config.yaml
qk_norm: false
init_std_down: 0.00341
schedule: "wsd"
dataset: "wikipedia_en"
Each number is 128 + 24 x the weight over its row's rms, rounded and kept within 0 to 255. Layers, rows and columns count from 0. Numbers have three digits each. The size before them is the row's rms in percent of the matrix's.

# layer 3 attention query, 192x192, rms 0.0853, rows 0-30,32-62,64-94,96-126,128-157,160-189, columns 64-127
060:138107129122134116120073169099121149143120117143088126132155133138177159151115125138091126132175139124123105126115124125123126161122126108140161106122070150128127124097090133127080154097103110
069:124138149111124159185160150166172123123106126120154165115087081112167172097114119101082123132102130113149103060177142115112170091091154119164116115147135127149130140134185111123133125121126136
096:100142147121112135188140161151163113126167155103138119094135104070115132084125129110091105128135107151108124106157147129143167125124137127153142144144123121119119094121155122133192096137144133
079:106148136137092109148157095110147112120145149118100143114112125069148139136139125122127155131178169132119071105137108119165138152141114093100138124125131138115099165138125111130115111120125113
099:156121129136177129134095133163108133156086104157144124137154104177151161132167109146137159096096108095164139162100126099108109140138133151124115139123107116115127124133104135123105129104147126
089:116139085124132203131131125072125102139078124144130152116150109174134173082157153152144132106126093122109118135123086109112085120083142137148115108122136121107153139117136141131133111125175143
090:119104126113171143135150157127160105151062094202139120132122138150150166131114099156161147135125153094093103160152129112092108067124128110123126132105146138089122131118139120136132136097150133
109:093122143170097109107133069112114123102195108091095097106072122149130150149127163085103152102100118138121174142154138143139138105166111119096135109156108131167108126124114089128119124152104148
104:083146089135122105123106114086168139085178149144089155096159151173124124142171150085122158115123101147090137118156100159139071136165099122116114104140110122137137092113094089122100154116136148
092:150151123165176142130171155134105100121066152185149134125160139100164114124163126104129149119120120129146157110140157084117098158099142113159106107096131091086132069116136122148094144143193147
143:143142138123112082154096133166128096126134133125142132147129100164126140149155138120120169081090117116131112161136129149125151146149146116108141088114117108123088117114168056194109127128155174
091:105146115128065096118157122099102163094179133119137110150151131111128108145138139143108117106113134130101143140124155138140145128146129178143124154128061067106126168149109132124149125168072133
105:162101146140165148177143140177118117146099098119145147150127099142165147116150118146149157081104142118156145155056145124119124131147139105140109109106102134151108099154144126136130105106138158
095:128119102195138164120138135156104140124098150129117120149120135105122183080109086153123158141126105147102125089123106094137122118095117124146127080103127129147162162153135126122106132151129115
109:146131123138134136117092094119115144136062095144107137104137147144151127133138140149125099127148157125138149092069111133188137122109148098161136140129082092127151166134118181090112131170134117
094:125124109102174168137092167112123146113101095186144120174104178155094177167175145123144139140132135117074080121148096136117140089132148122109164124133118165178150164119111137126155115096097116
069:154140153118127115140176158096150127109127139115108104105158115129129156137091144113129137143173106102153150090138170148121138152066126087145155158126128096152161116155131131120101135108156196
075:109103122127118131103169108143116147123113097090134106177140084141099099144177151122153123096105090159109110148139155105166097105157163132097097124150137146102120096162106170115117151165116100
074:122156116158112116109139097130112140112109130110100147143114104105145121109122180134175134133166065126101135124120141129186120167120103137099115127152120127154124123128145137135127136162148103
098:119139155120123102146136100089136106160110142170093153125090150122133112171122134114113150141074170117134130107132111127162127095154098110092110130122128117111115141153148108129107149111140134
099:114115125141106160092154178132110099108124091116178121162142104146130139110096084162138075116130100106191144168147137123086126136118118173148151154135149110089149124126144146128116116121125133
097:152102154156129182119117143127079141129119125095134123147151099138129151077095141145133103136161103115165128122107115113132154116075145156156127106147117143151146151127157177110163125111128126
092:109127116149133192118137151075096154134097151129141127157156133122141157063137133142113086167146089139116152119130111111116122106073130140177134117150106120142159158149134177113130111142146140
101:140156165117078106098150100111140108128192126091117165123131122130128107136114127110125134096089160092139120171167158140102107136135154140091150145148129143086081096120141107141133112058121142
104:094117118114168150116137140086089145120127163113158134144118137121149186113187156121163129136142148126130132114115116135143144135081140141141116128104147153136146117144130117136153111076116130
096:125135093170190135152132130112087179128113103174149110140126147088133172111139096140121132127149138114118150117157124101122119096108115095117136094108147110179154148155124132150106113099127140
090:147101128144172184097150143064104129122108127147146128141127131098180127084146141133150114165164107106126127123132099114144115066078124132150128149143104130121150161124102163100144116109146124
086:153182184133129147114140108143145097188105130114134110100156140102091106134138150112142136120072108121155104148125156123145095155121127125116091146104151119082098133090133113133151126122158128
109:124126096140171145129162148138126146096081139143160177188146098106124119092147155184127111096116120152125132147076120141139116141098123160179102126121121076114133146153138154127154085129152153
117:150179128123135092108153146135155100121180179099164129128136063129137117131080110155151123120106116183147121114142171109109111127121154144132117177133154113078144086136141108124096169093146161
119:098128111097127134169145129139110136126104166155125174138103114090126135116177166153137133115110148144107112143071084116159105131131096116136075112093133132101126143126168124114104093114158118
091:101144103175124081096157143112126139136126141071141125168113116125137109120074080123164094126169124141098154137081135117117146111140181126160076120140111136108138124116144160135110159101113131
098:144089109070130141145096087124141143116139141172110163148141142123117114135190151145137162093078124100149105138138115131136069139115108131103131103131132126155112137139124099129119081166142114
093:105133141092179123146164121144127091116128163149113160167122100155140136105138150161150180121093140110103100132103137112123124136047108132104073144159131145143106095124115108158119138102179143
093:141124115194101143093125144130139133172111104093121087029109180117136112131128088106103108112142125157129128122145114157111141152166120140153179120136135138094152149112108163095138100144092136
108:127119105141149126125093172107154175138125098115120142090137144140134110150133095088103119132131103151117136135088106189102138131179123157175140111104142110098159158189120117097107133149101106
117:108095131102147131146159183157126124124091190167147147190147094142132103153116166125175151142100123119127136148101137122119118113071098122106121127131118106149115098165124106161129153095182132
120:134127131101130082140123153148149105101122144143136186171131089178132135123149147131137143086136122122158119126133165126170115154144141091097109129102124126159096093120165086181119163107147180
128:097117089164135120099103111118118158170134102171122077108141166117109155067155136116144097167132109120067150128163128117112125118112145151135112093110148138148169151129088156114174109143139117
115:115102100130164174136144107079107161148096075171155124167138143105128161125125128146165132153100128082130129147120096138124123073104105131138100117128141114126154142157099134118144138131112111
094:124141082132166092119120114153101103155134152112164109171097100152088130170097116147164127119129100117111095114116131098124138151092127148119140143146145139144134103094154109145109171101167104
159:132144157107123105151153149173139111114128121126136165150169081178133131141151133134112170077105132108146149129119161143148133151138140103094115102116125114139088095113155075178079139131160180
079:119103118148133117087116117132136100110173115087120166081118137169103130136141141071109125116146174155132125134112094126149165139178133134161164150079126143095104112165134141119136129126110174
103:165114095115106104150051079094126134099120095132088173079132113147181156127141091131096160139127152124138092130129100156136158149196091106107091082079116143122098122124147123143144129149124141
098:161147129118105103130160113140148147150120144146135100097183129128104112146129101093120140130130106133097134095156141110141186131119164076101090109123128169141115127153157103145123148091130165
103:114129133125157179113134140135162146100127076126134142104170151152144132130157139147146109129158118096105128170136119135133119114132079140143109116083151108092129155148108135121106115131119100
102:144129091105145120129115084084151168135163146130134119146161173114139148127127125147117138142118172108084128145158083136132131099116066097097144115152115144115167148137103133128159112113094124
102:119112121104105122154101114107169149120102133099096117126087165148119090160194173124115100121121095153094091117126106131132116113150147136149161091116104092123128174134145140129120073144089147
104:132114140140171134126152128154086090097149158122182131178141069104126154108089113137126169145084128127106128147129145107112156108089127108116106118176153107136102088111124142133130194103164121
102:117142112180166135100141147165086123116123136087171095105124086108132165090109119127133130140101096137078149153148144112113157123095133140134141120159138121123140106123110156139163162086162123
112:141124142106131118143087154066146159165115100115115149138114165156128122144151126121105097108151153118154087097134125138146111137162117118138126109124122123131143170143134121132095088182053140
115:145096168109100094159123138174157077079144138120113171147124077143156108160113126145117167091155137137176139109118133112144141166120107132118124156107112122127105100103140123148101133129141119
092:107115077163116152117145128127080143151129135127140103098124107091144142113110100115144111180114122146115128139145117117081118112100119151138139119148154141121142139135091177098168114109141112
092:138108095136145152109160126085071137134116160140150101156093160080138128135128115132136118150118132127141092114089103151122116088100122118149109136145107159117157146174104150112139122153111123
109:164138122133091127114111109105159119101163139080098155077131108152147132133105146105080100112178137140125130132137129138145137140182120119130147127122100147091115139129143116106106133154090135
128:090114105144146192117137143124140138120119160129135085118136138093124126111139136132143105142143134134082171140132104138113119080082124142163137126134130113115172158172083157098117107128154124
091:119129107115150094176091112116098122112107128118116119158112141137134137101178127153142156165127127118082120109126061151126144148114164098108137099100111148169148148082145134155113139096098122
076:142087105170163140091158131101086148153116130144168088184086127098126119162111114127160105140112134097138091126143136132106107087110127113137158165155133138126158128133089145114115106162100091
095:168135149119134130139169146152159108120112145112155200129151130162137120183106089122133144089135122125152120129102137120159126132135127095112115131141093120110092084160167102156102154083128127
091:118112131129145171150136117136116129118126078151132150124163079159156141155133123123137082140124129159128090153090135183129149078113144107116135126173142110151120141094147164110074133100132138
103:086136126111126108139127126105117137143141089126144105165108170100124113121135143142154125149110115091095170097136158101136104099114126098119125135154124104141154088134096162150152160103151111
100:131137123136162149126159166163062109123147155147151110134127119093138132103133142156145127109125151187139107125111162131094127105134105111129102107136113104112104108153160115144125102091163137
071:149132125150125117101120124108148085170108171151138145148170112140137077101111138118103175114142065100123175122151150131133142133142101194121101091135081107116103130132120126112131127155151117
081:133125132139137127085088135106124151108099126169145147113118140116073153134145115136126096135107128152142117154115137179163088186201122127127117140121141162118199090083115132130134168124128145
082:139147114157164131101138138120121149092115134153134109086162109112102121112144096101153125123097081173140149111110134129137129149153150108146112124092121158125169099160119138117129132098131142
097:101155123184108146083092099099116154139153085142171142088078136121106165114132127127119091135133154124166127096159115139137114145158114187119069134078116136095158123145116139112125166116112113
090:145117139107134105149147141123132114116137160066117145162173147138151099158144093122111156124122114119093110147096118151114169108116145089128165115187129120150098146132151104124104079129155150
093:136103100091179155172158172145148113080086133098099108176167113154124115138158133143138142096114074150130135157103113104120120128126132131149166126132120096146129115127112126140113099101168140
090:118141134089154135163164173154159097094095136111104154167154120130140092146156136121129152092128068105147134159130144137104119119116111091134147127082157102131134114120146096141114078122157145
113:151120134121108080129098116101125130159149096151142110144115152138170148097117125100122100162166173096118123092173165142130157116128121126118097131152133161140141160125102133126160125145081141
107:128141125118146104180099101125156130129114115131088139106138096160091129161130122132134173133101122098081113149123100166127149106156117087097148127165118120145107120110133106146105108150143149
105:136143113136165178176123144135133160110076126133130141105168097143110124149138129157148141126110086153087157126112065142133079139126106158122152146097109066119138115126139118143087126123157146
140:106163130135133133176139121147174113115141142100110140115183127157149099135165125130153169088110087138124164086139133136157148128142143121157126117116125127116089120108150091143086100131137151
096:094152124176114162141158116157162159119150131141116120132170098129131110115127101134131118156137119169123100151104118100103090158119143187150128118137126093119120157147133136105132159138145107
121:122131087115147143125118115095114132125182177128107132125116159067142129094138104117127134152122132135124161090150079107132085103152100121136112134101104158105139169140086134091147084155121085
112:117132113144131114107161081096156128129117162112110067116105118090077129182138131115120132091081107158123178147108136105129120105186089142140114115116156121125134114154134102121120137154134143
106:122158098163135167156143155139176166119079121109111127140180120134131108101150116141098134158137095123100125132109123113147089159111140166151123163147115091134109136095151143120105122154115125
090:167124147172165123101129165112129162127134092138144119081135111133158160132117074109099108149135121151116183110131127156139072168142106117091154116132128121131148108121106132157103151109116161
097:143122166155131138090090129100138141129111127167156159088112110126101111137137140141090110148125164155133164143098131168162117152152112185126118126132114109131150095095153149118129169090123114
078:128114095119135118160173137141112118102125077123102114121152138110113154149116122104159127111125094101136098140133105067127168094088166074139150143135164173137118129112121110131146090099150104
078:120114078083148131144112113132102150107166094134133146129148151118145156162127157117143088132136098085101139092135112099136174109079174140140136117146202167147123119118093117149126045121149099
079:093129119151097112140130145077116116140152079063139141100113173176133137133117117110114145111170179120155116133128118196153134164156106174108152146140166112121123102158120098120101148170071140
073:132132130136110131111135167130133173098089167141122097165160120116144098131120124128136106138070091155122136122106126077090088132132115103128138118085117085133123147157117128122152145099143105
083:119119117125137166077123132123100134149110122135165089166079116069137136133113104118115092143104116137147115115177160078131122098127096154145116140111131139141136147138150150132162132094127120
085:099142135147118151071128146108088132155122129136146095140077137076138127105075116106106097165138121130129114154168151119093115108099125139142079137135113137110140146171174162119144153108109132
083:130168132126061120142150092143142129112134138124144161151079141130135196090119165117108119097125168078139086088153131093143139146139134120124114102057115102123090114118179122127106108127131134
091:132117140118119138171138178151147104107125108121125134151124127098126143109125135139121114135145144089109121101096107199127141110079123084145120126138149140159152161175107150112100086142085121
089:145116159130161140135127133101107146147142159150111121113140143162135112126141111159081147120183121152119107148125091165132139108116090115136145134151113143133172169097109128125110115141119178
102:118120127137178181085169175119116136124146091118154110134110130092118116104160111142153106154147094148132136133122098138104087094121115164162142164162124132128144136155102149089117112083130141
142:143126120141130129137116188169111110114106092106149130146173116167127151119136119125132153139113105106130127159133159105111138150119155109097126108107104097147082075135141115175123140101137157
115:108107112127175160138137154134159146085108129120133094140117129102115140096147141178132114132181146174114120136112133129134092151107104128147122127122149125115169139100109164098139152127095106
094:135116134099118125144121108170105098144105155153109112129088124107127129132117151139145108117116106130135129117115122105085147105114156170140166148177149137131151162096105140096135106100153080
120:157123110102152144162103127106106132124094159141097152095151131085110110148127164159110137126122179121071108134085091141157094108113118104107117119091133127124152164139116136117143127132148116
067:132135106161130123143115149152112167123134123109134121075147115102161113082124111147137112126167098099132137175149142077099110138126091132126177120113117168140132123130133150147132102104148176
073:113130130103072177109147168103120148143145132180130111138143116149098132132146106103111116143082114139158131113160114127172124086135117125139098150131129102142110131143127123107114078134133085
074:166185118122135117130099140126135135131097115176128139116141132148163098121129099128158119155141128130097132100135121176126138132102125112147130128128123113171127161170064142138120125131161145
063:102104114094091115131172116124133120128135078110170124111090160143102171129138115115102100089109142137158111150165129160148122131220133142136112157102154160121136106107132119118099144148141104
065:098083203111123131109143095082087130101146158163106155171146121147143134149117127105147127158103140136127164142128140142114143100144090163108133101121127098126110123121143134113161114147155117
069:119120107139175148140088114151103116076155143178119115147134120117191123128172127137158178122169107112070157120144132126125106118071154136116180110167080100177133123152095127148115138144148113
084:127135114143138147118106193152143163111107139135120120080134142136134165095140147131129129119138062161095171146132139097112111158108136096135125106104101093142127128147127146122123078102167165
073:132122119120130140117151102104101108154120165122173115160107128106110123110128120149149101125151111137181089104138129124139095111126127156121093145130177112146124107118134133137121157146090106
085:150139119127117148171125166164104136118148149095147148160135114129107137101137153160106116147101114168154134155098118101125105110088093150135110123150134157107135072115166152123143115106091145
093:137126163104101099149118136172120116097133134129100165121148095143128134142148152131122150098103136138098158173109149115120163122170127095101125081128103111145096106149154102144115103109147155
106:101125085136129177119099116108172177134100125129120137083123177133071105123135146172134093151109139120134141151084095144157095127157072158155129160124128123129170154120108173086179132124133107
112:147141089125142161146158117061124134132130142087148119152139142126111103090137134223130086133094102131159149144121136118142082117128120157148140177154157097124143143115108157122114147104127117
100:142151114156147170172180161145128119096123196105152130168141095119161156092120105156122137115135081152162121125111115103133095132092128150162122116092130079126148113134158136148087130103161145
113:136118172147120113139125170166105122151115110162092140106118094130119118165104131087096135125083156120129155143110161167162172116153113135123115125129111104145106103159122111142149141123140172
110:118131126119154178135124113123136089140144188097180106167132116131133080119119123164165093120138118191159124100139135101099131110097136175139098161148176154102157150118124151117127161134122102
108:150142136154150143127123165108132155090108124153133137120169128119140155130130112098129122131142133153097102087112121130172109106149141106117079102115134136114170164147121129121129129133111143
072:132154083170110141133115143088151113101110115075127128183080138155135141115134106179152108139133176097086123127123099160062156112125166151129132104168157148125127125076142112145130095124055134
067:129133097120122124137129103126143146121112105175109151155093131156159091126149142141144121115162137110125129107143137179154116097125114094147127137170102092137136153161091101140136120096065155
068:133111062101184152137121143151116138110134114138130125133160132105139187139114083122164138133117121138137161109138133128135100108153108118155136127126132098123152117159110129150142122111127144
069:100170169152105116137137130110158135153121150146102109102147120140115120144118101092100123100164124157115140110206115176147155129155141167157107137129141077107154134117078139102147071135145111
068:135147084142175101160137146118118136138112093108154122162122132113162125136173089123160146111142116130132117148134135133092102139127147088148109136171155138124121133147112121149114111137080099
065:114103095117164113118126078149117122143088164077160111189117140089105107148123126116177125113131178121165130116096149134125132127109138103126136142142132126121127098090150121147116160163075113
074:140117181153141062113101124167126114102141155110119088117124106126164136127099121094159135111153151123129103126171145107124143126099169141128152148136132173125106120157135139142103150169120126
070:113162128094075122143133105100163135150166111077137149097111137116135064119121132155122104151165127143119135138127111123163168143124129163144077114095090068105124150111148091085196167138122132
070:157099137175134066086158098136119083157135049130153118123108111125131130115097088132143140124140164124118110121094119134131108104119174114147146139205105095115109089117110132140103145114114084
098:102092149155116107136127154142111096128163092154119147168128085120162125126088104098135181101122120145140098130176146151110159117105184115122154096150154160124097126139148089166095121184074111
082:115109112124123116132091130167109148118101104112120122096116147145107153140158150138096125098115126127114152189100121149088158116184109126159141142137108141156137121148116143103126081128123156
083:128120101098088158148125126149088135147145123154107136123117115130118104107162148170172114121126125131108132146075116115129136118158119147132120121114132105160119146153108149093192112115168119
104:136147094131136157127170104106127140091137131083161109161137113129125093090132109212142100133136122177146151143120112103140113110105143157162132142166142101107138126119144154115121158123115120
084:124118094132128116147182145127122121101104113104118126174149128138131137169154152107107119058125136138093149127118152133121125119136159106189136116128141105149148129142136135128135127086103140
106:133121117102145147135138141164103108095152185102136129158112106118144143061122120203152134124159115178137120133127110116122106150117123124146111100108128127117123096157156142146105134083137125
092:145127150120130115077110170137112141129077160107129112144112124114139135129149123140112094161109124080175159120125146099133129111111087156148145144138108143100117103104118139128166167138106086
088:131096140097120112171161075089158091077140107112119161142127134120090113130132128104163183124139149151128068133137141154115132108144135084126135157130101126163101152129127121124095149132096150
098:094120124117136117149151095141162108142116067136144120152158107141111134154120126165132127123128168131143113134095131144160143125100125122131140134185088139138118122165124129145121145100111146
100:154124134172112138091117113116109117166122110130106112078111122095146154132114143093121112150127126126100110099167125120102108145135127140099165141110161131120106154085116131103132130148123102
109:114134104106151106156159124149134143126101165078107145124212151133119139113171131125173147091140150164110130128087113153122163124161157128150093102092121152094112134139118112144099085124121132
121:087146119100147130133126152145126129107080152130157140188170112166146112110174124179140121098101154133128191138103115161157142125131131130145132119104099112115128118174139112156110108083134156
091:092117098092155114148076149139145120115097139139126164195161164187123117120171124155144138109105141126140145146128125153106111134146121116129113131140145127126141116155119100142139130133110123
116:152121110140114131114149175110128119128139120164118087121056132097133138110147128085138122172114112117106159079161148071119131106094141124112111122102162119146144162131104147115135134145146135
107:098128104143134141157129196118171154096091110143104133144147124164128160112150125147142153118088118124131164144094113127128121142137120099159126107093159108135163114157133113140139090121123111
111:123105086135158118144121126119104137132087129143122145145165116169137140117123128190154138066141113127108135150088129170120127144118144154151132102133123134119120112148159103148083125131115107
135:103165132120109124123123143170162098133109101143150177156184128167166129132158106150118159096117148135133147111140129146154105141121149098126135114142109098123108088102158107161112133098126145
101:114114121135094113136158156097143157132153115175119163141106067144140073078122082165115120144156108151110115145146131124158093148113132172148133151147132130127134122154141139110128149107142113
134:167119146103163096116085094125074111121112137127117107113107157100135139157135143091121162108136141088120108125139124139089095133156098118106126118064115152175107138143136097133130098137139128
126:096125111125134127126166099120143172125122119158129075128148143098129159135157134153122112131134155153111178098099095123174142081137098137143102097127119129125148142137108154121117127104105107
123:097162111158111140138138109130195164134108119126117139123173102139119153102142099172115096148134141111130141120112113153199104162147126131144097121163079086085135132108137147108094147090148122
137:146135075133124101135136134143141173135137117091101136144156124108127185164112116102101130092112189118095158138119143133148123113138110096094128101106130115149111108137124122149132123165126129
119:179096137132141107166132114089151121085137091098093129079079115141096137162153145076162163144171124142143086109169115152121101097160157129124144165126161114130142150109112111121117119191115088
113:112142078120145129130134127160111140153132141187147133168171123154162142085133120178152123101101137131083155109123125135181152116121127107122072094126079118125124104170126138151112115088177150
111:141136082122142119156116137155125164133098160163107115173159147132183133101134127189130135133065156123057199091144120141168140104073126115133124093100110107111105089149130122150139100081128142
095:143123134137113112127160144064100118140108123112123143063071170133129121148137152077140141162143097137173072166153121152115125148189118093128156165150162127135127169088143125105101137154080149
111:097095124135140138138116109180115101109127137132173138191161072123116125117132129186075106108122142113119143159111112142148126141087128150147125125121072130132127077152149136144121128085150132
070:144137152126087153138109144141101100152132131155150067149136130125104164113133137146066080157132131123078132110149123093083119120100128094132107103091128105099125136152128135122141116082139118
091:142136148157096134138129115132090134150148141107116049115094152111108156121072133101110103169156116121112108130123160131084148135109128149117131161139164178150160151125144162092181142122138110
108:194101125152125085113122117067114150137153092170120157081077125112155129167159142093078135147170150084119085063163127129148088132178145113116118121146082130104114137109125136130125143178118144
100:170087125112128155138199156106153109106105098130123128113148155113163103119129105143134154142142113110118143134137129143131167110121136089148094115150125137122146112185124142098163140096130146
122:096092101133162143180142140140113125075115172098160108168159146172102155076142124176143144128127095162139112148101119109112162153140129131147117113123139128127139111100147141138115153143143129
082:147089152111160126113151139110101129165143098117125109140122134101098097144113177099163133137140119141093094135111099138093136089132122147135151179158156147125157160132101112119127117120092150
159:117131134119117096151126159158133110133147109156133156140137129166118137164129137132113161096142137102114125116115133151139129133111149107122116095122093102135084080160167093177101122098130149
141:152117162138142117110109130126147121080091118122122144108097123111145134110138131158132122060147122162128101135095162159164098171120135153151134127122164132098147104105170125142115124158123130
116:124130137121164132147147130145107147127121171127133126158145155115151150078136147147143146103111133147155161170113140128109093134092122163168133126130134074111142127157130153115128119113154098
117:133104138128119145123121160134155139140101146172117169123116113129132111154096140131139147129103076085168181154168114132137134128150130173111164097146159144157132129093150122120159099110132084
118:088102084146151134111132146101132136139123092119158151129102161129078187129133103159152095086134141118132157149121135138133158166154138143167113133165136145124154107154092139124111114116111107
097:119123108167175126100141145152101159152119096129143143156108126097069153150074096150114119108078104123128119141125143105116153133160106165141146113131111152112137139170106130124123130150087108
107:111126070147128142107166145149092155146111098125137119135117140134118172087114095141139106110126112112161143141151146138108128120127124161154105124120165127111156098148106152095119076141128105
089:148137174110127151139091107124137111103119152127131150138125133142147142138161149134119142119139127097115113117083115104130151156098126119108092122146131087112118159077167116138123166092176149
073:136095200105132138165111136123126084090133160123132116140127109128159104132086167148101142118122150151115144090068110132088120128113134140105149102109113148108116166111120101166145166101128164
093:146142169105107103156119150104143121110159130154126127160151149108139124158133151120087140133105142153152149082121140131114129119109152113090153129140138130121097141136153098154141142095098136
082:106145165121130134135121132120131163119125079110116149098140114130149179130120164107159122123129131100104140141143084112133145132156102089110145141119136107106132110111147134111106089113127111
105:111159161085104117130106103110147117101164133154142123141126092141170105137104135148127122109175155123128105132119137129154135121090151151122128140176138092116130160123171146141154148097135114
127:115167120134118117105115109087160156104139156155127145113134107139153086108114116164136113141136106163147141140122154119171079147104151171129102136156128090098123143104131160117147154129136119
135:152141166103115087191110136150131093123128151143113145141157118155171107150164172105106188100119119139116110099136134138127132137122122084093129123122116137135092117110149074167110116119129143
081:137135147125095103127060114132148134153138071150137096154089144128090149184152144162109095115110127131131123111148129143124138132146136120140188128151118120131145147114121112127172159159103077
095:135120138102107076161129111151128092138174166146113103129110131140083121148132146115132162091104107124173127154129167132123125131149104138116143125100130144158098109115123084145112117122112133
120:132134131118152126124130141140139126108130155128151111164126114118129176127136137193119098115120135160150174123095115097128146126124105136119077120164107153112127101120133139141129164132109175
130:111156126125148174144105113127160129106121186088129100123137130117116158117157143129131100186156098159096135113150102092150134110148144156154107122100148124104136151072130139099150156116154120
105:163085126149111112083126141126096109182121106131153119118119103109088127164075121145138108110105163103137127168122148151107144123134131150110101160167149157106147111117099139137148177101121135
100:129123137135138111105103114140158133144091121183126159082187109104121122125156135101135103141097077118126153104135117116167111184134084114155115141122123121127148098133127155117159119141194157
086:155105101095079075139084172135107134130136109129104138136127141113145158088110132114158126111187166160094128128113115162076105141122161107101169116138129159121135153177111103127132132111095157
090:134126108128107095134077119128123140135134087119133128121091146145105168117072163139149106085213138142122114130142103161120135119138123136120140127144143127129152157143114087140144110076085128
086:149137109087105068132108109113128086122187130160129103073143152138141110118153149124131139107205193140153111127144129150149100150140110140136114151148120105120144125133116134124126121089146120
088:135132105196113159117169156139104115122096137109123106132103128121128155127144077141113116149075065141143156128137106123105096162087110115127144120069121177124112121164101118138110109131152121
071:104121127175175157122124139127131123128082127082106134123100118137116180126109108124139116128119077119114147139169119087081130118135101143131112103094147196124100124127085141125118110148119122
075:102135117172149131121138139092147149144101136108095150114109116123130141130113143121186103124141118160100159157162114093096151104140103140133137113157152153135125158160093153125117081166096124
091:129107131130102152142161113140089147122108121175152110132175152139119153146147140089120153148105108068110124112096087153140126098121146091122128122105093105161108111114139162118115115137188125
087:120102132109138115154131137155113118101103057141114137118160126145108131146148136117123159100076149099134148182089136156120158088129119123125159117138142111160113119096143136130126138113185086
097:139173130128102108128134101151145101108150108142100172129143047132123118116118100160111142111127118146154110150128147082135114174133098107082132136143158124125093110118143098179142125129170166
082:117137128160158135107123101076109138112117119112107115120107144100172140116139121131139112145158108129096144126163094112138136102109126121144127130126133163130129165171103140100092087174097127
089:123158160131109136130116114092137127136150118161118153081131139131150091149145123119144151128116099119105113109142098106107087132110127124149114127125157083116131135118154126114147072145183120
102:153091152146127095106110115139124106138088074126143156144072109140088081110096105194113119104121138133136075158128179136112097135131157151110139141174157144108147101112130132153128193134109088
114:161121146147092114100159126113109111119141110147131152128094096130142118087045117160105127093142116163152105127131159110155141141101140162145157149146131140104130145140147150131136114184099118
# layer 3 attention key, 32x192, rms 0.0779, rows 0-29, columns 64-127
075:175123144134102132168158146132136083147114122129136138137121118133119136123129147162094152083083097152099123136141135107125089169114128123088134136114131117155152127131182134137103103093158147
079:126145122086101133156127099101117142161145152145097094105118158098095100133102143138126115170155173115144112130143132142118127082104149147133141125148118137117094163113121132106137150121144111
079:113161142073121121139134141123151113194096155156137155131116137134127071142106115100099161125119087097095088141105172140101102076131123146142135136175101106121139116127143124132105135119140139
085:098110102104177126095114114076165153094135138109152106155135113128114146123138121119128118162157189121139173121145109103090174147117161122124156168122123145117131128115086164114171131149095113
094:136143131119119163172118095133120124094159126130099139119126142132145118114140192150133163132089125154110119095145129141198128117091155101132113085079145113160117155117126133155101120090117155
075:117162136156128129154132132175139103133141123156115119120127095176138166156142100143093162100110108102110146109126145118135121137144128128077114109150146102146121090105147105198095104116176152
069:183139168163097139139130105155103111132124087135118109078134114157127108175113087128100157097114122137123171108099136156115122134137120118078151123136129121112108122110112100147096128120164146
101:147101135140146145093138109104125131115118073101094112110123137117135158125101180121140107155165133138075112077143103140157163131136140109134153154114142150131138133143114112076170142111101099
102:142121122107126159173122158154066115048144160103111174174141146109126120117143217135146112147106142120142093126116113132124099125106138143095106104119111127133141145086144150157131084134112125
089:147166140091155098165138159132124134119154158138150136147109127140150152117168101139126149091116118130160105165114134138112130144123155091091089136113118102119117085130149078203111140117160190
067:106116142147116104135104148077093144142142125143085123143118193144137108156149101112145132137129134115174083118102118155132105116096133101128169131164097148137124136168104085131120120138120134
124:111133155136131134161156126150151117137104136114128116099140131131142176173126158120107137096091095129101190153137109145121143142139086120143147098125087131100099110137170063156126115113144097
115:134137131122149154099140093119110133143134174151129143096106115070088130121112135137144115175117134093107155182133131108125126093161102121131152156133125163178110107149154152096148099097120135
112:108134126110127143173095104102116140108132151112096122168129112144103154111119120119077140120138121130139197114112100131111146123143092172135176123064103114117159147137099114109141099183104154
127:153189141128109140153063151139142117136110130081156132108125129153147125126096111163117104105168110165140132134121126146122156137112204120150122125103156134118144155099148104155111135130134177
116:164129118117162140146094135074104125112128154134107104173162140154126168129142152134162138151111127097137106114080125136158129121139186108120122091129145173146167130132095111127129148104109169
083:104154134150109109128089131126156165121156128109140149161165147115119148156123147101107128137152172119089095114147093095117138112119110071122115140127121164098090121127129110131127107118116115
076:089110143127115132114131158166132129136108160132141130112113133162117140121111097141141158092101088108155136136098161132103118143146125139135143128181139098121182092156133113133124109118140155
082:116119126137127117116152156163140087139103112171157141155135104151119160113154052129131138082099098094150132144093130129129146172157123127137075109156126120135173104135153134130146130124150163
079:111088064161132145099133102084109165129138092108104147112135153097130129132151134132166096160171138138162153154143102129109093122077159103124142140080109157139118134173109140081119115100117097
084:113157143121120111128119162176138114151110172146134084128129114129116106093114097123110191082077099132114142150107172093109152101130147122138106141186097125123117073136160139160119109138165153
086:113113103101156155145152131116150162067128140116155096166116138160126113089127137153128128129154165151110168110117120120088214161142145117168136148103117159154146129101093160116149148114100131
107:102114139074124140099123095091177150114117105098140120160107146122145117095159127111111128144163156104143140123144097124113169124144115142154165133088104113118136143087103150100171141128083122
096:107113147120148163128118138132119100145140126145113114124119159118148140136062130159148127117116105131168089155153118087128104107106102096089144178151137130154106160133115138107160078169133123
102:106118115162134137133109165129164165112140138089129117158126161140134157108117151160140076116155134129125099115156138151150159152108143152146097084112147160153135151115155161099159159127104086
114:128133124119132114140114121143157119089100112140117120160175075108151142114170136114118121122116145108089175127143141139120166127119129141187128097108151107124166104113114130146175166101084097
168:124133142110137157074123110078148152105144129109158124125109153100117105102134130134121080162170156140123138119121116121125132138132128160175133181106138139103159153117118200095151144130071132
086:148159146127130135143111135120109120117166136155161123166091161133130125087147111162141142130128144129152089136101140111136111124116145128085126121121131107140082115129124098166086144138141203
117:094129131146155127107126098113179134081147117088109124138121116103072149118124147134137139096119120171087164125120135133143143146145113151188124130135142168126139128108197120119128157115143135
114:112123138169140082099154149168118130096159157118132115061081139109132113145092148095146075129096120144103152118145124114130153132138117165155071144148152125136136134116129150125163142113103129